Part of a small language model's weights.
Size: 21 layers, width 256, 4 heads of 128, MLP 1024 GELU, vocabulary 8192, 24.3M parameters.
Architecture: LayerNorm before each block, learned positions, no biases in attention or MLP.
Training: a variant of Adam for these matrices, 497M tokens, 15156 steps.
Each number is 200 + 40 x the weight over the matrix's rms, rounded and kept within 0 to 999. Layers, rows and columns count from 0.

# down: layer 16 MLP down (transposed), 1024x256, rms 0.0831, rows 474-479, columns 128-255
# up: layer 16 MLP up, 1024x256, rms 0.0852, rows 475-479, columns 128-255
down474,138,182,163,210,215,235,192,186,183,242,160,165,232,242,185,215,198,173,152,180,254,202,183,229,187,232,182,180,226,202,200,248,183,209,166,216,227,230,175,215,190,173,208,236,170,155,175,197,168,238,219,232,192,153,209,202,221,149,155,180,166,219,214,197,207,220,152,267,158,245,184,250,251,192,143,219,164,178,231,213,189,154,157,152,194,163,226,130,155,191,171,192,191,158,238,204,150,147,311,181,94,286,222,186,184,177,146,234,213,181,176,219,269,163,208,185,198,273,195,210,108,240,293,247,256,300,214,189
up475,149,195,228,233,279,153,280,219,226,238,203,170,204,218,176,196,191,210,193,183,266,231,188,217,233,184,103,223,191,119,181,177,172,126,186,216,281,180,190,231,203,245,182,258,178,220,165,138,193,237,230,227,183,106,261,201,230,275,240,214,173,163,180,206,219,228,167,176,201,210,250,203,220,237,221,135,270,215,207,154,194,193,198,179,203,144,238,138,169,234,255,148,208,274,215,209,193,242,153,167,147,201,183,198,221,129,215,282,234,194,184,232,200,236,272,193,279,251,191,154,182,235,190,169,204,202,224,220
down475,272,207,211,229,228,144,200,201,129,256,228,183,210,265,181,204,162,163,159,244,257,181,181,230,189,231,104,225,177,80,227,228,136,235,207,232,128,216,132,196,201,160,230,192,183,198,208,154,68,170,218,191,265,217,202,218,161,225,236,216,223,88,157,199,191,271,193,118,272,168,208,219,188,193,227,124,172,215,201,152,182,193,177,161,243,202,255,255,185,190,166,162,182,168,256,161,238,138,274,195,211,230,279,193,237,129,181,185,279,134,233,234,223,166,275,270,140,176,176,212,244,190,174,119,237,198,272,207
up476,179,187,258,204,172,250,114,179,101,170,236,172,252,250,204,233,233,182,249,191,273,266,296,179,228,136,253,307,140,183,270,120,196,151,182,201,141,251,228,188,140,203,150,227,176,263,210,175,191,188,199,194,169,116,226,94,166,125,196,248,235,187,195,265,191,186,303,190,230,210,248,189,150,237,191,214,218,199,189,169,198,138,163,192,155,235,209,171,134,200,142,216,145,209,245,141,188,168,246,261,133,177,233,235,212,142,193,208,217,85,236,197,225,145,226,294,206,191,291,285,271,177,192,327,154,178,167,191
down476,238,208,256,255,123,196,247,256,212,133,212,176,144,267,158,224,146,160,101,232,255,263,190,147,135,185,198,161,244,258,141,188,273,232,151,246,115,240,261,176,280,212,181,174,216,189,208,294,231,185,280,217,306,218,137,209,192,222,163,197,187,137,117,202,163,172,142,185,205,145,185,170,163,187,172,185,253,179,212,233,214,198,147,226,175,292,257,194,110,199,163,178,239,216,149,278,245,212,132,221,143,182,209,184,151,173,270,163,196,217,129,262,170,203,245,187,156,227,223,193,204,194,200,264,194,242,173,185
up477,201,201,263,217,262,221,206,187,247,187,236,200,159,211,147,226,123,131,196,185,237,230,192,230,221,182,183,203,158,178,167,166,181,209,182,195,146,267,145,167,185,204,192,186,202,231,154,187,185,231,228,211,192,151,232,191,228,236,190,187,229,193,240,224,219,193,201,197,201,208,236,232,246,230,240,152,133,209,186,256,153,190,197,234,238,242,207,46,220,205,203,278,236,219,205,192,238,223,230,242,155,185,218,284,121,95,268,214,195,194,179,199,173,193,183,176,233,238,191,232,207,233,290,301,149,212,220,171
down477,163,213,133,161,126,210,219,196,224,229,203,162,251,192,225,156,235,262,154,223,164,155,192,148,235,185,199,185,259,231,207,207,240,193,263,198,265,216,223,222,180,194,198,244,131,224,217,144,180,235,192,206,213,256,196,156,195,138,188,190,145,206,211,170,272,201,190,214,202,238,209,170,181,216,141,220,222,207,221,172,249,224,166,200,167,192,175,221,162,199,163,167,193,195,155,183,135,232,204,224,222,255,168,139,195,295,145,225,174,190,234,202,180,193,229,228,151,170,216,165,221,227,148,90,213,153,176,239
up478,208,205,109,150,162,199,119,191,259,197,185,176,264,198,229,74,217,314,207,223,167,204,216,184,240,283,185,164,251,190,192,237,171,216,137,244,137,321,178,276,184,199,204,208,255,237,149,243,194,263,263,204,199,180,180,206,228,121,170,198,201,264,263,210,221,187,241,192,240,202,233,185,281,143,107,134,141,170,221,230,184,231,217,97,163,249,153,215,250,201,234,216,162,240,224,206,159,191,236,243,187,197,219,144,262,222,182,165,179,132,156,253,222,155,180,236,238,225,211,267,243,182,179,175,169,147,184,190
down478,157,191,234,219,186,261,216,175,207,177,179,53,159,131,196,233,207,191,313,197,163,156,182,175,215,158,162,120,181,202,264,164,197,223,233,189,247,257,170,178,188,239,230,193,199,166,233,287,185,182,206,262,168,196,199,202,217,192,172,172,225,194,197,221,223,176,232,165,191,225,200,136,192,275,271,243,135,206,178,184,228,269,204,204,166,191,166,204,253,222,194,181,227,169,218,228,229,250,201,166,121,244,187,165,231,206,165,167,151,188,139,233,158,246,166,156,112,201,198,126,249,175,199,179,206,208,216,229
up479,203,223,186,223,262,259,174,165,221,224,234,174,210,237,154,143,193,164,199,210,207,199,219,111,245,230,185,200,278,183,191,166,139,211,167,196,162,187,202,228,145,235,166,163,155,193,259,145,153,167,121,252,158,221,159,189,157,309,216,265,193,157,193,165,115,173,292,261,201,172,219,208,148,225,205,174,221,201,193,240,148,321,186,178,232,238,200,186,193,187,253,171,198,258,281,200,235,184,235,163,148,227,218,152,206,178,169,231,207,201,164,173,231,172,233,257,248,219,203,246,229,186,194,134,193,222,206,209
down479,128,168,167,113,211,183,257,231,267,151,222,234,245,256,181,123,226,164,289,216,148,229,252,253,222,262,216,206,156,179,251,257,270,119,197,119,170,194,127,160,203,175,183,223,280,183,155,187,210,191,209,221,138,225,204,180,201,227,192,221,230,167,256,235,216,173,214,226,236,214,213,163,201,210,180,192,203,131,213,295,180,223,243,150,201,168,153,253,159,177,180,248,153,126,108,273,252,158,181,259,204,145,220,241,126,269,205,244,198,192,148,234,194,139,200,185,279,215,205,238,188,248,211,203,221,177,286,137